config.toml
num_hidden_layers = 12
hidden_size = 512
hidden_act = "geglu"
norm = "layernorm"
attn_scale = 0.125
tie_word_embeddings = true
init = "normal"
init_std_qkv = 0.0162
init_std_down = 0.0033
learning_rate = 0.0104
lr_mult_o = 1.5
lr_head = 0.00729
decay_fraction = 1.0
decay_shape = "sqrt"
max_steps = 4357
Each number is 128 + 24 x the weight over its row's rms, rounded and kept within 0 to 255. Layers, rows and columns count from 0. The size above them is the row's rms in percent of the matrix's.

# layer 2 MLP down, 512x1344, rms 0.0219, rows 217-288, columns 96-191
size [102 100 101 104 102  97 100 102 101 102  99  98  97 104 101 101 100  97 101  95  99  98  97 100 103 100  99 100  97  99  97 103 100  97  99 103 101 100  98 101 103  98  97  96 100 101 101  98 102 101  98  99  99 104  97 101 102  99  99 102 101 101  99  99  98 102  99 106 103 100  99  98]
[[149 117 134 135 136 151 112 151 104 104 119 111 137 133 115 142 135 152 152 123 138 140  73 140  91 149 171 117  81  98 150 142 166 105 164 140 132 153  78 140 115 108 112 137 141 158 140 101 137  95  88 125 122 133 169 129 131 119 133 120 121 130 122 135 129 139 162 151 151 135  74 110 139 128 148 113 133 122 115  95 109 135 151 144 195 101 110 176 116  96 169 134 110 120 120  98]
 [136 119 115 108 126 132 117 139 124 124 141  99 143 119 162 175 139 156  69 117 117 102  94 165 178 118 152 113  88 126 153  94 138 140 124 125 136 140 153 139 143 113 132 148 141 149 137 143 105 130 124 102  95 134 149 147 138 161 134 128 122 160 143 115 131 137 155 116 125 167 132 126 116  86  92 152 136 127 112 133 139 150 110 141 136  93 147 104  82 129 148 112 140 117 171 129]
 [107 120 102 126  95 150 131  85 194 108 127 184 110 127 135  89 161 120 135 108 145 143 124 179 102 115 133 201 118 152  85 119 134 158 133 100 144 155  76 111 148 162 139 145 172 128 138  53 193 164 167 161 130 131 165 101 171 141 104 143 142 128  93 134 127 132 131 115 121 128 152 117 105 168 111 142 119 119 153 149 142 143  80 149 107 174 120 130  89 106 135 112 181 128  98 170]
 [133  97 147 101 136  89 132 102 116 139 142 109 146 106 108 136 108 149 143  98 195  84 109 143 107 101  99 135 123 119 155 138 130  71 116 104 130 134  86 149 143  96 172 149 110 143 101 200 136 117 153 149  84 173 109  92 110  97 179 103 147 138 175 165 125 157 140 139 115 125 156  75 147 143 101 134 149 116 105 129 142 106 115 114 125 110 132 156 161  72  67 157 148  98 103 125]
 [112 107 131 123  80 135 168 124 142 121 137 129 146 121 122 131 136 133 135 152 112 104 133 128 156 149 117  85 111  98 119  88 123 121 156 113  92 131 143 103 170  85 162 121 194 138 108 116 173 153 139 154 138 117 104 101 124 158 111  87 103 119 116 128 134 142 136 123 119 123  81 132 148 110  94 130  89 162 154 140 100  82 150 142 209 112 165 158 147 132 130 119  97 155 110 117]
 [124 101 103 176 124 136 125 147 117 136 110 117 142 131 126 106  89 144 133 161 114 197 131  90 118 136 148 123 107 146 125 134 147 116 146 133 133 106  64 143 120 152 147 117 165  98  96 133 129  87 130 122 135 146 160 134 143 168 141  86 137 103 132 101 133 120 166 148 172 168 142 130  92  76 146  94 146 136  96 119 158 138 160 132 112 123 162 126 123 113 142 123 102 117 119 138]
 [ 93  78 162 130 157 143 130 104 119 156 131 173  99 138 170 158 130 149 153 124  91 139  97 144 201  77 113 114 134 100 158  75 142  97 113 135 119 118 152 171 132 113 133 158 152 138 152 117  94 158  91 152 169 114 112 101 151 154 112 146 108 116 154 144 136 159 114 131 117 126 127 118 135 102 155 129 131 129 157 110 112 152 189 108 171 147 119 112 103 102 150 136  84 163 149 152]
 [138 111 169  53 179 151 142 147 106 143 131 137 145 122 130 135 158 153 109 145 151 125 120 125 114 163 148 115 109 147 109 140 137 108 121 165 129 131 131 106 100  91  78  97 173 109 181 114 170 102 121 136 122 101  85  92 105 128 135 125 107 143 131 116 148  91 129 157  87 154 147 134 138  88 109 164 133 148 139 132 127 156 123 134 111 150  92 112 165 152 111 124 149 131 115 109]
 [118 130 109 125 134 102 167 143 104 133 108 141 138 117 135 125 135 147 128 127 140  86 106 138 149 142 108 170 131 148 115 121 112 124 166 137 129 116 152 112 171 101 100 149 117 123 151 108 151 162 139 135 104 125 124  80 114  64  57 172 133 166 139 108 125  88 109  97 103 129 114 144 120 161 176 135 125 123 130 125 139 173 138 117 113 113 106 146 166  86 101 141 108 145 103 117]
 [121 133 149 146  94 158 170  75 101 134  88 122 142 121 149 179 141 164 122 156 116 147 110 101  85 125 165 134 139  99  90 104 114 141 146  70 111 106 129 122 120 124 133 125 136  94 108 103 113 129 152 115 130 155 170  99 140 163 108 154  92 181 135 167 138 119 120 152 102 167 178 122 124 121 175 134 175  92  92 115 105 132 104 124 104 137  95 150 150  85 121 106 124 157  92 104]
 [130 102 142 126 127 137 115 136 145 133 128  82 161 104 144 118 112 150 153 127 104 120 135 104 159 138 109 167 103 137 146 144 124 135 112  80 132 132 120 115 109 102  99 105 101 176  90 106 149 133 123 122  98 164 131 138 161 108 158 128 149 139 137 116 141 107 122 144 154 130 142 130 153 141 104 133 139 135 134 154 110 163 109 134 121 139 157 147 107 162 120 150 142 147 148 122]
 [126 140 164 135 102 102  94 109 169  95 161 164 140 164 142 135 181 125 113 170 140 145 137 116 180 101 131 167  98 116 132 105  90 137 145 137 105 115 102 150 136 130 136 151 161 128 121 142 136 131 124 129  95 133 129 115 139 109 159 148 111 139 118 154  88 169 168 163 117 113 124 117 149 165 107 117 132 109 136 137 122 133 124 124 122 127 158 152 132 143 165 138 115 156 107 148]
 [113 140 104 156 155 136 150 156 103 123 115 109 163 173 133 123 133 102 127 105 128 136 134 100 139 127 171 115 154 117  84 119 136 144  62 119 120 163  90 140 142 152 106 143 156 167 151 109 121 116 123 148 109 104 108 102  93 110 173 142 143  96  97  92 145 112 158 181 106 106 103 139 173 157 101 109 144 147  92 164 132 135 175 111 148 107 148 131 153 156 102 155 143 156 119 161]
 [137 111  88 175  87 126  95 157 105 173 108 109 146 144 125 167 184 125 125 143  77 117  84 154 202 111 160 139 140 131  92 140 164 164 117 135  91 158 127 147  92 112 153 157  95 135 124  89  87 132 116 134 164 106  98 125 152  94 124 115 132 115 104 123 136 112 142 162 146 145 109  93 147 118 138 125 165  83 137 153  79 174 124 137 113 130 154 152 137 109 147 143 168  76 119 121]
 [126  96 110 157 146 138 104 153 142 153 127 108 172 184 152  85 115 131  88 134 144 115  90 119 143 113  97 117 115 119 135 122  91 153 135  95 141 131 124 104 145 139 151 146 113 172 125  94 112 135 127 117 146 101 130 164  61 170 125 110 130 122 130 107 109 145 107 128 148 126  97 102  98 126 147 105 130  84 136 109 136 104 100 141  98 133  91 149  95 100 124 146 130 166 140 131]
 [138 133 120  77 106 127 123 111 110 138 163 163  77 124 184 135 121 130 122 136  91  88 133  96 128 113  82 135 134 109 122 175 124 107 105 104 144 121 156 136 114 128 143 109 142 187 146 106 108  87 150 148 127  71 149  89  92 161 122 102  85 137 129 111 136 110  99 154 121 122  94 149 168  93 101 126 115 166 139 120 100 164 114 153 115 129 113 166 126 108 114 118 123 108 106 117]
 [148 128 137 108 133 113 151 138 120 143  85 168 146 142  64 148 106  98 112 103 151 120 152 147 133 127 103 119 113 147 131 187 118 128 121 102 124 129 155 122 170 126 129 139 119 136 145 142 150 134 141 133 100 175 125 121 135 107  79 192 104 109 111 125 101 115 141 128  97 129 125 125 169 116  96 108 122 112 145 127 104 107 138 110 134 130 116 178 117 115 105 172  98 162 136  84]
 [124 106 143 138 118  98 136  81 105 150 111  93 156 128 170 124 137 149 148 156  90 115 121  95 138 116 107 127 118 121 100 113 157 126 149 118 175 125 114 117 138 107 124 117 164 108 117 140 109 125 134 112 123 106 129 128 159  98 116 139 143 153 139  94 122 140 103 127 141 104 119 129 140 136 190 141 149 119  92 124 128 136 102  70 108  84 112  97 141 123 115 130  72 154  89 101]
 [158 128 150 118 131 101 144 155 105 109 118 134 141 140 120  94  80 127 172 140 108  84 181 117  84 143 138 146 153 126 114 132 126 117 157 149 126 107 104 107 147 145 133 176 175 137 149 160 134 134 114 101 109 107 174 105 138 126 170 144 135 122 126 130 125 134  90 127  91 150 182 106  85 153  90 148 145  76  86 135 151 139 112 136 103 166 128 146  92 151 105 152 112 140 104 124]
 [113 118  92 156 144 124 130  97 121 114 123 150 107  89 126 145 119 131 107 124 168 112  97 124 110  79 164 129 119 142 109 156 125  76 114 111 120 147 131  98 134 152 116 104 185 116 143 139 166 118 132 150 160 148 122 128 127 142 149 168 129 118 134 140 141 144 110 103 118 122 127 126 166 128 108  82 107 155  89  94 139 162 183 133 148 192 170 133 129  96 136 127 127  78 135 130]
 [127 136 110 123 117 125  96 134 123  92 116 130 135 150 142 138 126 130 148  90  98 123 133 134 124 162 128 135 157 137 119 128 156  86 151 109 101  76 116 146  96 111 156 100 133 123 107 132 139 114 162 138 150 154  99 177 148 135  99 117 140  87 169 173 135 125 113 156 148 100 140 149  95 119 128 149 122  99 120 109 143 159 143 138 136 156 147 118 144 121 138 123 164 151 125 125]
 [121  78  81 135 117  84 133 147 166 126 117 143 125 137 148 116 107 188 128 103 114 144 106 120 109 134 157 145 112 104 150 111  99 107 116 106 111 104 112 117  43  74 143 186  89 130 127 120 146 126 117 132 111 107 136 118 119 154 118 119 129 152 141 118 137 120 121 176 117 166  93 116 143 139 149 157  79 166 143 127 144 125 148 141 176 111 147 109 140 100 166 149 158 113 127 145]
 [146 158 150 134 168 122 129 138 126 150 127 111 154 102 103 100 139  99 127 146 119 115  79 135 130 138 142 130 140 134 102  94 117 157 135 144 108 110 121 124 110 127 129 134 217 128 122  79  98 124 136 114  84 152 135 127 135 122 104 108 122 140 201 159 120 127 111  88 129 123 107 188  94 114 149 138 128 176 115 101 132 150 211 150 140 137 126 112 109 107  94 156 124 148 116 122]
 [ 92 125 112 142 132 162 176 110 148  97  73 131 128 147 103 126 183 125 134 154 132 180 145  99 125 138 172 147 157 136  86 171 124 131 148  87 160 148 152 119 145 106 122 140 127 178 119 149 154 133 104  83 156 126  70 148 120 120 100 168 134  90 131 125 113 116  92 142 122 142 159 156 174 145 145 141 127 143 140 105 162 116 124 184 112 156 149 108 123  89 141 153 133 140 105 135]
 [152 169 135  95 124  98 149 165  81 133 182 146 122 128 106  87 143 131 111 100 121 139  82 154 172  99 127 101 131 101  98 166 120  89 145 161 127 132 141 142 116 141 116 110 111 128 140 140  97 147 171  98  86 114 105 124 116 139 118 105 155 130 153 126 101 153 135 136 145 135 157 143 133 145 150  95  86  95  83 101 157 159 163 131 128 112 126 148 111 131  94 110 115 117  70 149]
 [120 121 117 115 113 137 104 122 132 104  99 113  99  84 128 140 115 182  97 122 153 110 112 106 148 112  92 153 131 163 161 146 122 149  99 114 132 163 137 113 105 142 123 129 143 105 123 132  95  86 124 142 124 154 154 115  92 106  92 129 122 173 103  77 128 129 137  98 120 132 150 135 151 122 143  99 166 141 124 117  96 150 130 142 127 130  81 130 128 134 113 158 113 100 152 116]
 [177 131 152 120 121 120 107 145 152  74 131 109 116  82 137 158 163 135 104 106 188 170 141 140 170 126 106 136 106  91 144 111 129 139 112 120 149 143  97 176 194 102 155 110 175 112  56 111 142 137 145 110 113  86 108 110 116 173 126 145 155 147 112 123 102  98 143 107  88 119 151 104 159 136  98 173 139 116 114 148 134 101 118 120 157 128 169 152 154  98 162 116 186 114 116  99]
 [149 115 123 143 124 164 167 135 124 155 140 133 129 125 127 134 102 112 109  82 136 163 131 147 114  99  81 141 175 121 116 125 155 133  92 117 136 121 141 108 116 125 118 141 174 151 143  78 156 127 135 129 147 137 116 171 136 112 111 162  98 132 149 142 112 143 174 118 101 144 126 140 134 138  83 139 171 150 171 111 127 119 109 155  99 138 129 151 113 139  97 176 113 134 152 115]
 [126  75  96 111 130 106 152 161 142  95 110 158 143 128 145 123 138 141 103 137 135 130 104 145 117 117 122 112 119 124 119 123 147 171 128 115 124 129 114 135 147 110  95 167 144 145 107 121 130  82 116 148 163 155  86 164 118 135 123 141 114 111 134 132  97 122 116 136 105 129 141 119 112 149 132 121 149 127 164 124 125 135 134 104 126  95 118 123 148 117 131 128 141 145 122  89]
 [113 129 130 106 142 142 118 173  52 144 110  95 160 109 118 136  98 138 131 151 117  86 145 170 119 118 165  83 103 128 135  96 112 148  87 126 110 111 127  71 143 114 120 133 122 169 140 153 102 168  88  94  89 164 148 136 126 149 152  90 141 131 156 100 108 124 117  91 118 119 106 142 121 114 125 144 134 123  89  98 156 140 139 119  90 144 102 129 126 138  96 176 117  93 153 143]
 [114 125 131 108 122 140 149  94 119  90 135 148 126  98 129 151 129 129 137 111 181  95 152 142 144 135 145  81 188 152 121 103 124 137 121 179  66 151 139 165 125 168 126  96 116 136 115  64 100 135 121 162 193 126 134 111 123 108 100 127  90 173 131 140 161 161 125 136 134 108  85 137 192 159 101 160 122 118 142  96 172 161 164 109 184 137 131 144 194 129 104 106 142 118 131 158]
 [ 85 167  98 146 156 111 116 114 146 129 106 140 131 171  86 166  73 128 122 153 157 134 116 132  68 146 142 138 141 118 115 108 166 124  86 137 195 119  94 103 136 111 144 157 146 153 128 135 154 126 133  77 102 143 144 146 194  73 132 114 126 147 128 116 124 136 109 106 118 140 161 118  80 116 157 120 117 114 123 137 123 101  91 169 153 140  84 138 140 142  97 115  95 134 133 161]
 [ 94 125 128 116  88 140 120 115 147 131 148 134 107 138 104  99 116 135  88 150  92 110 152 129 106 107 137 142 171 173 133 110 106  96 112 123 145 124 132  92 130 133 146 141 112 126 157 144 129 158  70 146 115 153 133 139 144 140 113 125 157 141 115  84 150 132 174 150 151 116 147 132  91 136 116 128 134 126 134 117 173 201  74 123 120 145 120 117 153 105 190 144 106 131 163 138]
 [165 132 138 128 135  98 124 145 169 125 154 155 140  88 139 123 116 137 120 108 113 158 160 101 115 126 136 137 147  95 131 106 106  94 119 114 143 142 117  93 100 111 158 152 108 151 118 134 129 152 109 142 144 127 112 128 140 124 124 154 136 111 161 149 118 110 105 154 120 133 157 130  95 112 121 171  95 167 123 112 124 147 116 134  89 156 100 109 133 111 156 150 140 151 105 114]
 [132 131 148 115 105 139 154 116 108 119 136 167  68 122 152  97 125 119 118 155 143 177 114 109 109 131 142 166 138 122 129 124 124 122 107 137 114 159 143 121 100 145 170 118 151 102 108 132  83 100 155 123  95 134  92 127 128 121 139 149 123 121 110  97  92 135 153 171 136 142 176 122 134 128 161 161 135 132 114 147 127  92 132 132 128 128 119 126 139  68 108  96  84 182  86 142]
 [155 124 131  88 164  93 119 133 131 127 136 114  68 135 121  93 137  84 153 136 128 148 109 109 112 137 149 136  82 113 134 173 160 129 135 147 105 115 165 116 112 130 121 138 157 163 121 115 107 133 136 115  99 126 117 133 157  91 109 148 125 126  75  91 135 121 116 137 157 150 129  90 149 127 144 174 108 168 111 121 106 114 120 151 137 156 139 134 129 128 100 136 113 138 120 144]
 [125 138 149 114 173 137 110 122 102 140 113 148 143 129 128 146  98 103  94 132 119 115 155 185 114 110 165 166  99 148 105 124 140  73  92 121 168 164 132 180 128 170 169 121 131  76  49 123 120 114 116 136 138 105  69 117 159 135 122  98 163 113 132  89 124 168 165 117 157 112 121 156 106 117 122 109 143 131 133 109 100 129 117 123 115 127 120 170 128 128 115 100 137 110 133 101]
 [177  86 111 100  82 162 141 112 124  91  87 140 161 130 141 138 172 150 134 152 138 133 152 138 107 111 121 149 166 160 129 137 156 172 161 141 171 144 127  94 146 129 147 127 107 136 122 106 108 156 147 134 147 116 156 138 150 148 124 116 139 126  97 139  99 165 152  83 165 134 123 164 126  86 113 149 167 152 151 147 125 111 113 143 132 117 122  85  91 115 125 121 155 153 116 117]
 [115  90 116 135 138 100  96 138 157 125 119 138 134  93 132  90 147 111 158 138 133 160 149 111 142  89 114 113 128 151 150 114 110 123  85 132 121 146  97  92 102 117  95 125 161 102 151 161 151 125 140 125 105 141 113 123  73  84 135 142 174 100 103  87 151 111 136 176 135 116 139 148 146 118 120  95 155 153 129 131 175 115 144 180 103  95 126 101 170 110 154  83 148 104 128 164]
 [110 115 127 121 113 120 121 130 151 109 120 123 161 142 142 106 120 135 115 151 120 134 111 136 149 117 136  88 150 152 181 126 171 163 112 135  88 125  75 107 126 147 131  93 141 113 124  89 125  97 140 107 119  89 146 152  76 158 124 140 157  76 123 134 101 105 159 154 149 104 153 107 106 100 132 126 126 117 116 123 142 176  64 101  71  71 117  81 112 176 117 150 110 144 128 161]
 [113 173 143 137 112 107  93 108 146 162 118  99  85 159 123 141  71 110 126 147 139 121 158 104 173 184 127 135 122 104 105 104 127 157 111 109 162 146 111 124 111  93 106 157 168 131  98 171 145 142 164 160  61 117 163 138 119  99 145 140  99 118  97 111  89 140 134 150 118 133 160 166 123 135  43 162 111 118 135 159 117 158 164 111 154 156 137 101 141 106 131 117 141 114 164 150]
 [128 150 168 132 121 146 150 112 142 137 146 113 136 111 158 164 119 138  96  92 112 109 100  94 125 106 154 105 128 132 127 136 107  57  98 123 115 102  87 110 131 135 146 146 141 126 136 153  90 139  96 119 144  75 118 147  73 114 110 117 155 145  82 138  88 107 124  96  64 111 108 137 142 150 112 142 158 121 163 150 157 124  92 177 162 122 133 162 103 125 153 125 143 114 148 133]
 [133 151  88 144 128 117 145 118 103 135 159 111 135 126 187 130  83 114 154 124 146 164 130 113 141 154 122 160 106 117 149 143  89 156 155 155 116 113 125  55 142 110 109 180 162 108 150 146  99 103 108 172 120 127 104 115 120 144 111 121 124 109 126 146  93 160 127 112 137 144 131 149 106 125 154 156 173 151 159 150 109 187 117 144 128 175 129  79  96 115 105 123 107 117 166 108]
 [ 86 126 121 111 123 100  80 139 121 128  93 138 145  97 136 157 126  97 112 114 134 147 143 155 138 148 134 118 125 105 109  97 154 132 139 160 121 145 142 134 142 129  90  78  78 180 132 112  85 112 183 146 142 158 101 117 103 155 121 136  89 127  97 142 104  97 102 119 121 161 172 135 135 147 170 140 129 130  75 153  97 100 127 124 110 124 131 115  94 100 106 111  89 145 128  88]
 [125 118 116 117 126 146 145 117 150 109 131 164 176 128 160 125 103 151 120 101 183 113  69 131 125 134  82 172 120  90 108 103 134 159 107 143 106 121 113 119 108 169 150  76 109 138 150  73 131 127  98 141 123 168 125 142 139 134 133 153 119  99 164 112 155 106 136 119 144 163 104 120 129 130 117  98 141 149 187 126 132 136 150  70 135 111 123 114 128 113 157 135 118 113 155 147]
 [155 130  92 136 116 142  72 141 134 148  99 124 145 158 116 109 146 161 119 109 158 129 117 158 102 122 134 120 136 143  98 133 134  99 151 118 117 136 129 168 114 151 125 168 144 106  97 150 125 115 162 110 109 103 142 145 109 131 150  96 118 156 144 146 138 120 143 100 157 137 175 132 105 130 142 148 113 122 135 116  70 101 146 167 149 168 138 117 140 150 127 117 170 125 111 134]
 [122 140 111 114 119 140 141 146 144 109 112 120  83  66 136 133 115 127 172 104 126 109 150 136 157 120 141 117 157 117 135 122  99 137 118 185 158 107 129 105  58  74 110 148  80 107  70 157 140 116 159  93 112 128  89 126 144 128 147 116 171 103 126 111 150  88 156 158 132 142  87 103  95 106 133 165 150 121 125 150 128 119 148  83  87 135 174 131 120  86 105 123 109 120 164 116]
 [ 97 102 119  92 121 124 144  89  96 131 132 132  90 139 128 100 152 142 103 161 166 185 113 138 133 157  66 108 124 158 162 118 130 118  83 139  79 131 138 149 119 123  98 145 114 131 101 128  76 152 189 124 142 105 129 121 118 122 132  98  98 128 143 135 135 127  90 169 140 105  98 145 121 113 146 108 144 124 104  89 137 158 141  96 126 124 122 139 144 128 111 131 146 144  59  80]
 [138 134 157 169 114 114 127 124  88  99 119 176  98  96 116 144 131 139 110 125 120 149 105  83 157 132  93 126 125 133 139 139 158 132 159 137 110 122 123 166 146 156 129  75 136 147  86 110 133 122 117 149 131 147 122 139 156 128 160 144 107 140 169 120 100 145  94 112 137 134 165 144 113 113 132 114 128 148 111 112 127 143 137 121 129 129 179 124  85 136 137 143 103 168 126 134]
 [116 137  91 146 161 135 125 106 138 160 155 134 132 106 128 112 125 158 115 142 139 119 136 134 142 133 141 116 125 116 122 156 113 133 127 131 126 174 141 151 116 164 117 116 174  84 139 158 147 117 140 155 146 140 142 170 132  90 118 112 157  90 114 111 111 107 132 133 134 102  94 161 172 159 128 170 111 127 144 103 121 120 109 125 151 109 156 139 147  98  82 173 112 117 117 156]
 [ 99 144 105 156 119 123 134 135 140 111 112 183 163 108 156 110 108 131 127  99 155 130 126  95 136 155 100 109 115 112 137 133 133 113 154 146 114 128 151 105 156 126 131 120  85 108 190 139 127 134 109 119  94 164 147 134 139 126 140 118  79 130 135  92 144 127 123 129  93 124 120 109 110 149 101 136 142 115 124 162 165 175 122 148 150  99 162 118 148 104  91 136 134  86 124 161]
 [159 101 139 150 104 175 145 122 129 194 137 130 131 108  92  87 137 107 127 119 106  91  97 145 127 108 152 146  90 162 131 109 122 174 144 149 101 136 127 103 166 148 164 127  89 108 135 145 124  99  98  90 141 115 173 125 130 137  81 142 125 107  95 149 137 161 166 125 112 148 118 171 124 104 129 161 145 107 134 113 159 148 135 145 113 122 122 115 146  93 166 130 146 121 158 139]
 [164 140 146 107 148 163  84 135 121 182 120 134 128  80 140 125 129 145 154 142 147 138 130 128 138 145 123 171 110 118 153 155 104 122 114 128 137 128 102  74 115 124 131  92 168 169 102 122 110  82 109 110 104 121 165 110 136 153 160 140  93 123 145 145 135 105 142  98 144 124 120 116 113  92 158 128 112 128 113 123 113 119 102  72 149 105  79 138 145  98 125 114 145 132 125 169]
 [129 127 144 119 125 169 142 129  99  99  82 190  80 158  97  83  94 124 117 109 107 117 147 139 119 159 175 138 131 131  94 114  87 132 146 129 117 140 128 152 104 166 148 127 148  72 183  97  97 150 118 130 133 110 144 141 125 159 142  93 103  92 117 126 161 116  97 100 104 117 161 118 127  95  96 160 110 186  96  84 118  84 119 164 135 115 118 167 110 122 118 146 167 106 131 127]
 [155 160  99 108 130 126 130 149  98 125 147 156 111 124 141 106 100 124 166  71 130 119 150 124 130 114 123 157 162 126 139 106 126 148 125 143  97 169 167 101 154  90 146 117 108 107 113 120 123 102 118 105 175 118  95 129 120 113 134 139 112 121 141 122  77 133 120 115 150 104 158 121 152  92  78 131 109 108 145 124 150 113 101 129 122 139 150 123 129 114 114 124 110 110 215  95]
 [136 143  85 113 121 142 109  96 130 126 128 111 126 108 141 120 101 119 144 148 129 106 106 210 139 116 150 163 118 137 130 112 159 126  74 123 101 110 118 133 128 153 187 117 117 123 146 132 129 160  92 129 138 147 126  90 127 132 167  97 114 125 101 150 144 101 118 161 118 132 149  81 145  88  89 131 121 106 133 157 124 125 132 121 114 112 125  82 101 142  87 184 105 145 149 147]
 [ 99 118 144  87 121 133 150  89 142 119 155 118  61 156 107 103 124 123 167 159 157 100 117  97 148 105 137 150 126 123 118 136 132 106  90 185  99 137 135 101 170 129 129 139 149 116 113 131 129 164  87 102 118 156 160 118 135 148 117 120 105 170 100 132 100 131 148 159 127 140 110 142 124  93 110 129 128 150 120 112 169 122 123 135 102 162  95 113 154 153 151  89 117 125 117 145]
 [111 143 164 118 116 145 135  97 136  92 100 147 167 112 143  79 124 150 137 128 133 109 164 136 122 125 119 100 147 129 128 172 155 169 161 145 130 172 107 143 112 163 163 155 129 137 144 107 108 101 116 136  88 112 111 102 143 114 132 131 115 110 160 115 133 138  84 135 175 157 148 137  80 111 158  77 158  96 156 168 152 110 124 118 119 145 133 129 137 137 133 128 113 141 109 121]
 [173 144  94 133 105 118 125 139 102 104 116  82  92 131 131  79 136 113 172 109 117 109 184 115 113 124 144 122 146 126  89 129 126 149 110 134 113 202 151 182 117 115 159 103 108 131 108 180 120 111 106 113 159 148 127 161 107 185 135 136 150 146 157  88 149 113 136  94 149 129 164 147 123 112 112 117 101 141  99 173 152 131 130 166 166 121 154  88 111 126 114 150 102 169 126 128]
 [122 130  91 148 121 130  87 130 122 169 106  90 104 148 136 171 149 115 106 150 152 123 109 124 110 127 149 154 155  97 154 133 131 145 145  88 108 141 108 108 140 127 178 179  86 154 114 169 190 135 152 132 115 127 141 133 139 112 132 120 145 163 137 121 121 161 135 155 131  93 101 134 132 128  94 148  76 128 120 123 109 114 134 110 145 147 154 147 112 151  97 148 168 108 117 130]
 [ 90 155  98 141 115 121 130 100 131 128 109  90  93 160  82 156 118 129 131 120 141 154  85 141  99 143  82 104 144 140 136 107 151 140  89 124 131 141 122 128 175  98  98 116 149  94  73 116 114 101 139 110 159 120 155 149 125 159 105 116 120 146 123 144  99 111 141 127 139 127 141 105 136 158 174 118 173 144  92 132 134 100 128 147  90  88 158 123 110 104 136 131 113 122  97 153]
 [132 146 170  89 129  95 130 117 108 109 143 109 133 129 109 130 121 112 106 144 143 143 143 157 117 140 167 156 164 137 133 115  99  93 134 145 130  95 126 130 141 148 162 118 149 151 138  93 140 111 129 151 158 108 111 136 131 168 106 140 128 156 132 124 110 143 159 135 146  57 111 150 140  80 171  65 103 132 127 110 112 138 149 169 146 145 135 150 133 125 137 145 153 134 131 114]
 [112 170 111 131 119 125 133 112 151 159 123 113 138 142 140 129 129 138 137 145 161 109 149 140 163 122 122 123 113 117 116 102 101  94 124 125 174 123 129 130 150 151 168 144 141 161 148  83 139 123 164 176 115  94 151 122 147 152  96 120  73 124 118 153 149 128 132 139 140 131 143 173  98 133 152 149 157 105 149 127 152 134  85 104 123 170 141 165 169 153 131 130 113 106  72  97]
 [120 107 126  82 109 163 164 144 116  93 138 165 126 166 115 121 130 145 112 143 114 133 144  90 145 114 158 144 169  97  78 120  85 125 137 113 132 120 138 120 101 132  88 121 131 162 130 113 129 135 129 118  86  89 161 125  96 141  99 135 111 126 108  95 101 107 109 130  99  83 180 115 129 110 119  92 139 121 138  97 157 138 162 141 111 106 128 120 140 127 120 131 124 161 107 143]
 [129  98 119 129 137 119 152 170 103 142 104  86 123 106 146 117  82 129 130 111 151 129 141 162 128 138 126 130 135 111 125 122 110 149 173 155 165 130 118 135  64 102 116 143 150 117 146 157 129 133 118 166  80  92 114  91 160 148  99 195 129 164  87 126 126 154 158 139 143 115 126 144 115 122 141 114 121 116 128 145  91  97 137 153 164 149  94 111  94  96 107 144 163 156  58 110]
 [117 128 142  96  85 109 111  98 138 143 134 183 121 126 136 128 157 125 105  96  94 108 119 151 138 112 185 136 122 128 102 148 118 128 138 150  97 105 111  96 154 105 113 116  84  86 116 120 124 105  83 130 145 158 154 119 126 138 110 125 107  89 101 154 115 147 152 160 115 141 120 150 177 120  93 157 154 104 150 132 136 145 126 135 107 165 106 143 147 118 144 134 149 140 172 100]
 [158  99 158 161 187 167 137 103 129 150 137 129 166 138 121  74 118 160 114 146 106 130 142 209 155 107 202 137 163 114 173 103 115 113 115 177  99 167 105 140 108 159 136  94  89  97 119 136 137 146 122 125 129 120  80 139 120 149 160 103 144 124 150 136 146 100 110 129 123 106 160 122 112 119 120 124 136 112 142 106 152  86 149 120 148 120 156 123 183  87 133 114 108 157 118 144]
 [147 114 106 128 156 113 123 156 150 122 135 128 115 108 163  98 122 116  80 157 127 115 170 138 142 143 202 118  95 190 127 146 129 167 119  94 108 125 127 137 148 110  94 142 144  68 147 158 119 156 128 123 130 127 113 162 136  92 180 113 135  92 123 134 120 138 128 115 137 147 139 107 107 159 123 130 102 158  82 169 106 142 130 163 128 108 105  93 108 138 144 155 101 133 108 153]
 [145 149 152 142 137 133 153 133 163 149 133 118 118 129 124 127 201 144 165 114 113 108 120 102 125 129 157 143 128 125 112  95 100 136 172 141 132 151 136 172 180 111 129 104 112 126 127 128 179 155 134 120 157 113 118 103 128 138 146 108 151  95 161 153 138 114 121 105 146 111 112 114 169 189 110 103 129  81 136  96 127 128  98 138 145 108 130 140 153 130 124 127 142 123 153 133]
 [114 136 160 126 163 172 129 123 156 117 150  80 101 116  63 148 160 122  99 124 153 167 115 132 150 137 146 158 148 114 158 153 155 136 174 119 159 142 121 100 132 148  98  97 149 121 135 120 112 179 103 102 134 113 121  82 167 151 120  88 111  63 105 111 138 150 129 122 127 109 111 100  80 128 141  85  92 107 159 133 108 114 169  60 126 153 154 146 133 149 151 102 150 138 153 114]
 [106 103 151 103 104 116 143 144 118 120 130  93 152 153 125 163 185 151 119 168 120 108 129 124 142 119 141 144 124 161 130 137 159 146 103  99 151 141 145 147 150 101 107  97 110 140 152 109 103 122 137 168 118 164 137 158 134 130 100 134 120 124 136 110 115 135 113 162 137 132 105 141 150 149 180 150 147 128 101 145 112 138 120 142 148 104 125 198 129 150 122 162 103 136 103  92]
 [145 141 138 109 148 146 142 162 121 164 134 126 135 111 137 119 105 122 166 124 127 151 161 124 159 148  89 121 101 119  94 143  74 143 106 117 153 133 119 157 111 125 121 117 165 141 139 149 113 115 101 103 132 146 100 111 146 132 111  89 124 117 156 124 108 124  70 141 133  86 129 175 119 130 142 131 114  81 160 143 145 125 129 155 167 129 144 154 132 135 176  89 144 125 161 102]]